Weights of a small GPT-style language model, trained from scratch on English Wikipedia.
Size: 8 layers, width 224, 4 heads of 64, MLP 576 SwiGLU, vocabulary 7921.
Architecture: RMSNorm before each block, rotary positions, no biases in attention or MLP, untied embeddings.
Training: a variant of SOAP for these matrices, 180M tokens, 2739 steps.
Each number is 128 + 24 x the weight over its row's rms, rounded and kept within 0 to 255. Layers, rows and columns count from 0. Numbers have three digits each. The size before them is the row's rms in percent of the matrix's.

# layer 5 MLP gate, 576x224, rms 0.0794, rows 348-385, columns 168-223
101:197106117106104072162162101146118099098107151122139130125122133124134119099131109122168120125181115134117108126104130157122093122103116163130143114125130086127119124154
099:093108131103151128163130147111162117136130094148107129120119141114140097158181100118140133081131115166092089090111181161093121110130147112132118094171138140127140129135
094:121133139126105139127130148164150101107117163157124169111120132080084140172094120107161157121138148106079118118138118131112192088090134130119145147113135160132102112131
105:111158088082103107119122165153163148113124091138166136169138153087105114155134113120175083137132110143090150151133140116113125090155111172124122124131154120146128196112
101:127187182149131128070113139094113123136129113126161142135125144150119161108157141172087120164081088150127113127110147135137127113103108124128147111156123133146060102128
108:140169134128093145114104103147116145138129114138150162082156125106122103139126084121103121157115116128179119146093143075139105139144165119108136150116116091121107135060
101:124114091126122124122165124118117125120143134128133125150172145190121177151183155150129162117150141186122117122125089108126161143111102144133150079106104116117101146092
103:100112098126131121158138103160123128154131112147102134141106122141121112136132099183118141106111132118125119113118126076122142106113103140136154115161122159089060143096
098:135099094110066116141113155125118113154148141162150118081103111141181155153144098159134143134115081089105121113128130116103098126058099132076122116131114191136150149109
096:133102156125123107114122153112145171141090132142100128094123097094200133157131112147120118144132105176151166134168109124125147117072169089120120110137117130164125128125
098:107141118116164138105112149128085144136135176123120121159146088145116114127075107165157113126121122116140106126142152145150181133099102127121115088111129126133149124079
092:123117124098166090094145157140127145161117140130126101127119116142125088095145145129127100127136156094182155127095118141105162112115133173107102133106147130093098098103
111:109155122116105151138068144149145114091164111118161164134126151148097140107120188107149099114098178164119074149096111125131132133098082151118135077150129150140129107092
106:116157137151135152110149153126161148122093114150131149109158131106094163114144117139148157109161128153153101179138158109110150109098143142090098178083098105153136164102
097:161140151128128101125134111112159115103136128148133112112157109126135092141112129104091154079126075142137169111103161131133159119149041116138107105180151124128144143139
102:097121087152111084145103137120150149131132099140139156131151137136114121147141146116080156157080096176133144105103143158085123120097054133164097132145182133118090120127
095:138128191175129164124119132089173126140101101133125160130114131125131111158110105108140094127143113121158134087102140094156156173125137112106157161157126130186141115122
104:117109131133135123111146153138088121141167102117133137114096151136111118144115122114156118107108108100162110150134146112153147146122115161117100090154122120115136091129
100:125125112146146087164169090116128132113163144141155160162120137135126152172162123107135178189121127136133137101097162139153125190123142137111157115094144131113140102117
099:092066125123126081143133137130132113100137096129142078134161167110090088151159125106156116132139114120147092126133124160108095143121102132139092127114117143085062133124
101:152080120095111166109170145072094120119115149146150207113113136126123158138131133093138128148151113164126128081144087112131146109126137146149124139094095112139105124139
103:106124126138160110159104147148135163119139145117108099119110125144111084129097078067107114101146144149084105116147166113151150120101136150123126128149114157110160106140
100:191107114143158124128133078111167112146152136118147118143113119165163111140115103130102167133145158134097113102127150129101115128107136102118120126161105087079123137132
095:152140102139150099096107138122150133132122180158133109082084164136156106116125160090094182107150115145129115164106132153158105073142112123134145095117132145143124095112
098:160110150124127125105151133139173117132130139124117155104121092132140062108134136094100145128101127107119096106129141135147124118108129103116127110147125140142125085152
101:143080142114104126126097131095151155098155095128089174138111138118179114094165149139127111111136167131127128119155126095146096111106167160080118140150124143090110107148
101:106136090156108103123138115142132118087108112164151137140171158092146156133145132148096153136181107084135167140128162091094155110136078161145127103145104102101111166119
094:121113091104122146079128094106124158199104165154116125138158122112158149149149110129111121125137109146133116123110148125097144139172122145149127091101074138153093140168
102:140138140149117099113131114083175131141103122116116157153138136157139154141150162141146104087103136174174119138153129148097123148113135134134107139131102124135128111142
101:084129114107129163137156116112113146091114083159155135126140099115116141115149178124105138124148128103136130140124163135124144123101099135128143111111122147146119113144
098:136155121131120113168156137101112105151139122109160102104115165121129103143102134135106072151142143117123129112154154170094154099133071081134078123122104172128169108090
107:078104162120148121145183118127161129112137079167125118142155089158123109160126132143120104145138149155122113156149156152070074110132111125104126126125121179162124179150
097:094133149164166132134128122121162121084150105131129152123109127121132122131140108130140138117147126130144147130099136087142154150100150146125117090159121130134105147158
083:108183129188135112099079142099135170151107113138084127117128091119137165133100155141103168130134113108119134126171093120121106139126112134121113119118143098101146132115
108:113139147120091105153137132091129128124095132172153133134134096127146168108120117123161075123156137105136149120096176107093128123085096133098134108107153098139142110167
099:150102146154088113138084127100166153183107135092141117116129114121135105132135180130099107163108108115114118144171128139120143155105126159116138108119122115160125112126
098:113135123156119117145141143144114166116133106126170128120135153114171137170115144107151198117170120114148079146135105112121134120159137178122134119148168140120126123105
101:121147099094126163166119165125116113127146118134118145125149121145146169126162082132079178173124085143126099076100063143135107125049127089161091163157170169144121126127
# layer 5 MLP up, 576x224, rms 0.0814, rows 348-385, columns 168-223
105:121131150153147116138169198146096125115173133116097149124138143120208152119102123148172117094112108113121149120100125102165108144168158115139192138136102091106125112102
098:134151138127101088072161149157068126102134138128099099166131121135135111132082140111156141140148145126146147153128094120133125096148161128136123155131144127165138106130
092:118106145148099072119133112129137168098154166143072134128107177101109109148118121140113095114136114133165109130144143135109104110127130086124124135131145125138121096141
115:090122138148128130094084126159121132121129151176128104162153138129127111138092161138105078153149142104132128131131149187136120122096095157123158105120153119142174136185
101:131132142120118147119163103126142148128117125142151126138122111152109098118130114143108190101151162115137090118127184126155135149100073139136103103120190187131136136119
109:116119090121103158121126163131130116083087123106096136150141146140157112110120123149125145141106115159158143108110165166152177128132090164125125123117116134165156123135
097:129148118141128110133093152152118103119123143124134130144110134104141157127144151155103110089112155064123149108164126110108169153164164138149129187182127163126104132107
102:113125088154104129094149118157163162134106092142136099138162130135117140136135136150126167124162115135131122083144131128137164142094153161186146122111091120143128118125
100:132137117175120138098087102128148103106107109099161136136103146172092142159138133141145138114159114150136171135123172103156161144128151158137177145105110145082091110127
103:106098076092086132157140156119105145113131159131104052106174175108140144137103095122135140125150104151126145167170138091117117122081161132152133138116144130133154123143
096:110154106127109075161101134143139144133147130138155133156137123142146101131160127119101135135132131137134165134121104122146154121083144112106138119140135138156118144132
094:145128114100178125104149143167141119120110125151106162100125131117124131119113094117146111128132106169099125142132127125147163120124144143104119078130165126136124171074
121:165103154129083134123105164166075136127108081142148124105122118124112126101127124117135118104115068162162141113149093093091153149101141154124140080134175146137144149129
098:105129133124065109086144113115101100087148113082180113148116131183135143147129128151124136162176133106130124140069127117070124137123117084117115123151125160091146109093
098:131179115075108114120109089139141090162098165107141113118114111136116121136165148151154131119118125119129083140105109123120206151136156148151132130117117166097119079116
098:112121153101121142115125135131093098107124104146128100160153116097137125138107180127139144114125147129128128151098143142086123061110145170132145111134135088133142143125
095:101151157143123127119140127137145168113127121178113134111103144140151115144134098096081135125125152105169141136136161119122112139137169165071127148137116133120130160133
100:144127116099110146176111119118070125108118183124122116127167133141175165133123142117130176092102149133168121126133072125151108080118102109154113121136149136120151131105
097:153141088097123115170138091146158102095124136142142138134127091079110135144092141179172099111099111121126116113138181081146072174092108153100111145127121165118159127139
100:113143148136142131094105131112146138132092128099144106098088133125186143105149090180133121145068152114124148118158127118113143116133132144164143120103157125145156143109
100:157173130112175104095192133102139114113095115116130122098094087083133137111134107130096095125110108095136124138121112089104134132174125148096130137128116138105105152112
100:150136127134117133128143142091115147129142109151113177098162093124094143131176133111168129124141113107133109103122091160117113127138135106114111074121159117150095135074
105:193168139134116112138130131126123132127178157146130089145127165159150142116099117082131108146127172147087138090143124149133133158094123123162165136156157084172160123117
098:128138083132139163114118148118140116124125117103165086168083137187164102130155141110161123156123083108116163110155104163147186130118131079133144090090084150092083143166
108:138117105124138128124147162174144098115124125120098152137147138170126124154147064092074134122084129171123123114111105131147125141089130166133134099113116118146101109128
106:153172091123135150094119120143136112112069131129122124077110106104120122084163146109140119120122149114123123092115131114124087113116124118151119110147090132111159126120
096:129149162077120168133160111142125163082103127116147143122138150151145123116127127139139122148144112117124113138104129100148099123146150120137111079158163120140161150135
098:085146114106118086156183129149116133129127110113142141126079106160073123167146151101141136152109128146172137092105154123186113125120113147129154076102152124116108121175
106:179137061147135133127094129116073137095152127098145086120104116134133078079111133154130143179132159126111104145110141159113119118105115112147126140136131153106133100115
103:126128091127121120121124108113135143134089103143095120114136131106106071136118091106103088142179149131084128151132118114136144104125116137090167123123103097174182129103
101:148130175151133146074142113155112089105126094087139169114098121104082145134093119135127084154126141147125130131104132146074102112151127135081149135153118096166120174101
109:108127108142102160088143131128162134101114118096117165101112128122108117124128142134167111083133101100125111147120160119097110144094127097136147163103120130103169120157
092:142129119091122140150133132161091131097098162124140079113162105126136121124106110123134134117154130114139096109167094115154146099150130126085105122112120118174147160137
097:158143092157123139074090122103108137158158145117095088149087143136100114180125123116117162153122143144140152118150122139115141128096143087120119111124097129124111104161
117:128084141112100099125128126138152125114092092184136118115139140114112136154160059110158111126131124127153143140126120137150127101092139139079151108119150151139140139138
102:139120084149127095100102099128099104102114070069134088147093110158130169142099161152156138133139134139121149150114149138127136113154128090145131133138097160144063150128
094:142132113122125164131130088118113148155169105164135138129150129159188144179123106124111151074149118168135141173153156163161150123101100165121147107098142143091117112132
099:113156150147122066155108064079101150098153116136157128118121114109133096148121103103082131099112109139122118134142138084106076115113114105147144198129112131136119102165
# layer 5 MLP down (transposed), 576x224, rms 0.116, rows 348-385, columns 168-223
110:145087144133105165122144170124121126155144131170097141115151169128126118072119143124089128137131119155088127125127124124121106134077128156114133118083149120104079139125
101:181164121101140127133143127157122108150132125096126142125124121142090134075107100143101115128148125124113137142097124124175145132164142073152113126131114106095107081133
095:115084105109159150116141133119099088098092135160136075112117131119144101146156090140097154139135094132104100111106154116129139133121130110170103158071093159129108112143
103:099107087165115129145159131121154165100124129132128100109099139127128112137128150102139111135102077077108125101121138130156089107152142101123126090118139118143126141151
108:166081175090136153143107137161133112143149155183111057139126108145077122130171124126109132148122116097143112109124167130097110147138122174159115126145125140098133125109
109:135138096121169141124157153117137117127133179129124053155123135157144163098123155169197098114113079146103126138136150119128134155154128114165164082103117107148121142133
095:133192165111123097092114117134124130143126169091125177135137154120153079138079142152120159133094137117104145144124128085121133133105143137110103121123102118143089170136
099:150132082109111149146108104112116098130115106164161123135129111135140171137126126154153123113116104152133085131145117138159110148095132119175150114131098102099126104140
101:123133134103126106134132130133096151128131126108154042144105121137148160076159114096112109099115114102165128131137181113143110092085146151095146121107130127157100125121
099:108154173138113169068119145146102159081125132126161079127123133146093143148160158122111150139106143100119144114108177154146180133160090084162151114136140096092181094108
097:116096131146134142131175129114091112188141116107113093121128191143136134120128129077106165131162133120090125094105056053103105109148121158148162155145158121128121117137
095:132151156093118148128115114107118175135163169139145124134137146127149100143122129136120148164143124115119120075141168130174120118153143143114147130155097167136148137158
105:157133135129093120082169188093130088133133078150150090113087167138130129153103163149107112155110074115098131151142169157123148110130134115139175107135088116148141127155
099:116117151100141161059165096101126141117122101167134074122144111133104126078117098116106147123098137121118140168120128112133120095090119116121075155113152095089141175140
100:134126123109104132115157139154168162116132123105168125149145106093135105136126162147123125125101127106105117088112122117107125176100094101102135172119179084147126085101
095:129112084108126098133123138086168129134142168119164089118104154117166085114103155194145127122144128060148116129102124152101115136169088113141127138142150119105135155135
096:104119124112149138097133158139106117153151166127143139138116143158100094132139140134166131134095148133102134101172115118112148127114168103177107069143098143095141123156
104:124095090129133161147118089126077163145127150154159147171096141133142168141065143152138155127118122156114137086122156125086147151146111162126151133152136123140151121104
095:097110100135144112144153152169115117112141069146108107153126124138127131112120142094148179116141111125134129129120101122131117148125105109134109127142168129121161106147
097:154105103161139137127173130139126158132092103108124094126125121122149145119096111099104098133113145102119138125143110130144152151141100139091141154067149143137134141110
094:138101128114111108145139144103150133142128120093124191149191109176114175149134143123156083087104120092148101119151129068124104084154145119133144164126134150120155120164
104:067118117097167143130115142154077120135157165130118081121094123138141092130110102122169112110159081159129134134137131141134149131102120140162113147134139153139130080163
102:200163143144138164152130142152102121136150137123130159142103156157149129148138159104116112160114136143070169160109110162139100125150144174105133132171131156113126089116
097:131080114127125131144116144132136079134130103121162100133111141107142148134102163107128173152119115097113110117104146074124098131129173113085124083105163150134110120120
102:193119092135120117116147111100116084106087114109080127119148151137126145135094131136136109108104137146177133099144095104115115087076122087149113142100159077145083118148
104:148175127112128119134102115089162163126152132143113125134092135100089134118161107105100113160123093131090118123124129135138145095097129143123119182131070141099126088073
099:110150151180128144113150133196151138146109112122143094182131142133088162092182123065131143181124160142131184107113097135137132100134114163141112129136105151104078152182
093:136098109106119156121098092119117125135117103150141074112108133139176128157154103116163143092113156135113110072154110113145154111128144171102125165115166084144133110112
106:141118085171152155183102131119117090120163105151127121104133139126121102139141123162140149133131131118173128145088140075161136142143136121181124117101141158142087096139
102:101125156082124125151124109111118137129174177104118177148135154083110147134148105128144106145137113131121124119097111156107096093100150155137066127145150141129126119117
101:093145147183141147122161149126164142115127103109126103132128123119122129149125115123166143151118142070070166127112134129134115126095141079135119095114132101124094106143
105:102167121142156149107133132154183113155132124112108083096144126144170166140123124159115106147093114132089145115096114160136132141130130120137089152121124137148138132123
096:167111175102156112140098141166127145082175195113178134084108163147123137121119120138164141113127121130123092121106130119108127154134089114159146126134148101137125168143
093:090150138141144107174200113143133098120090142133143183116080123110153126063109107113161143134135129145088152128119092152118114136105170141139121117108120108132118123105
113:151104113153104156148130132087139139133142138123147113150112161154135108174144133153113177157161117113111108147133105099137126110138176157137128089146132083126094154130
100:106128122142151082168148152161156160131134141112097118163216106113112123136129117079156165128073132162086162100110114110150120102132110165171106118152102115108127135117
095:111137107166145147112154174138113100137101107161103076134152149132124153116121184150094151120108135130135108117133103128159163112144115165102140093143141117152129127155
100:169147133086105132135134129092129140154145117112155108163152072127163127107116144127140153159115110122120132121140110097103139090118103149163124096138138083124153137170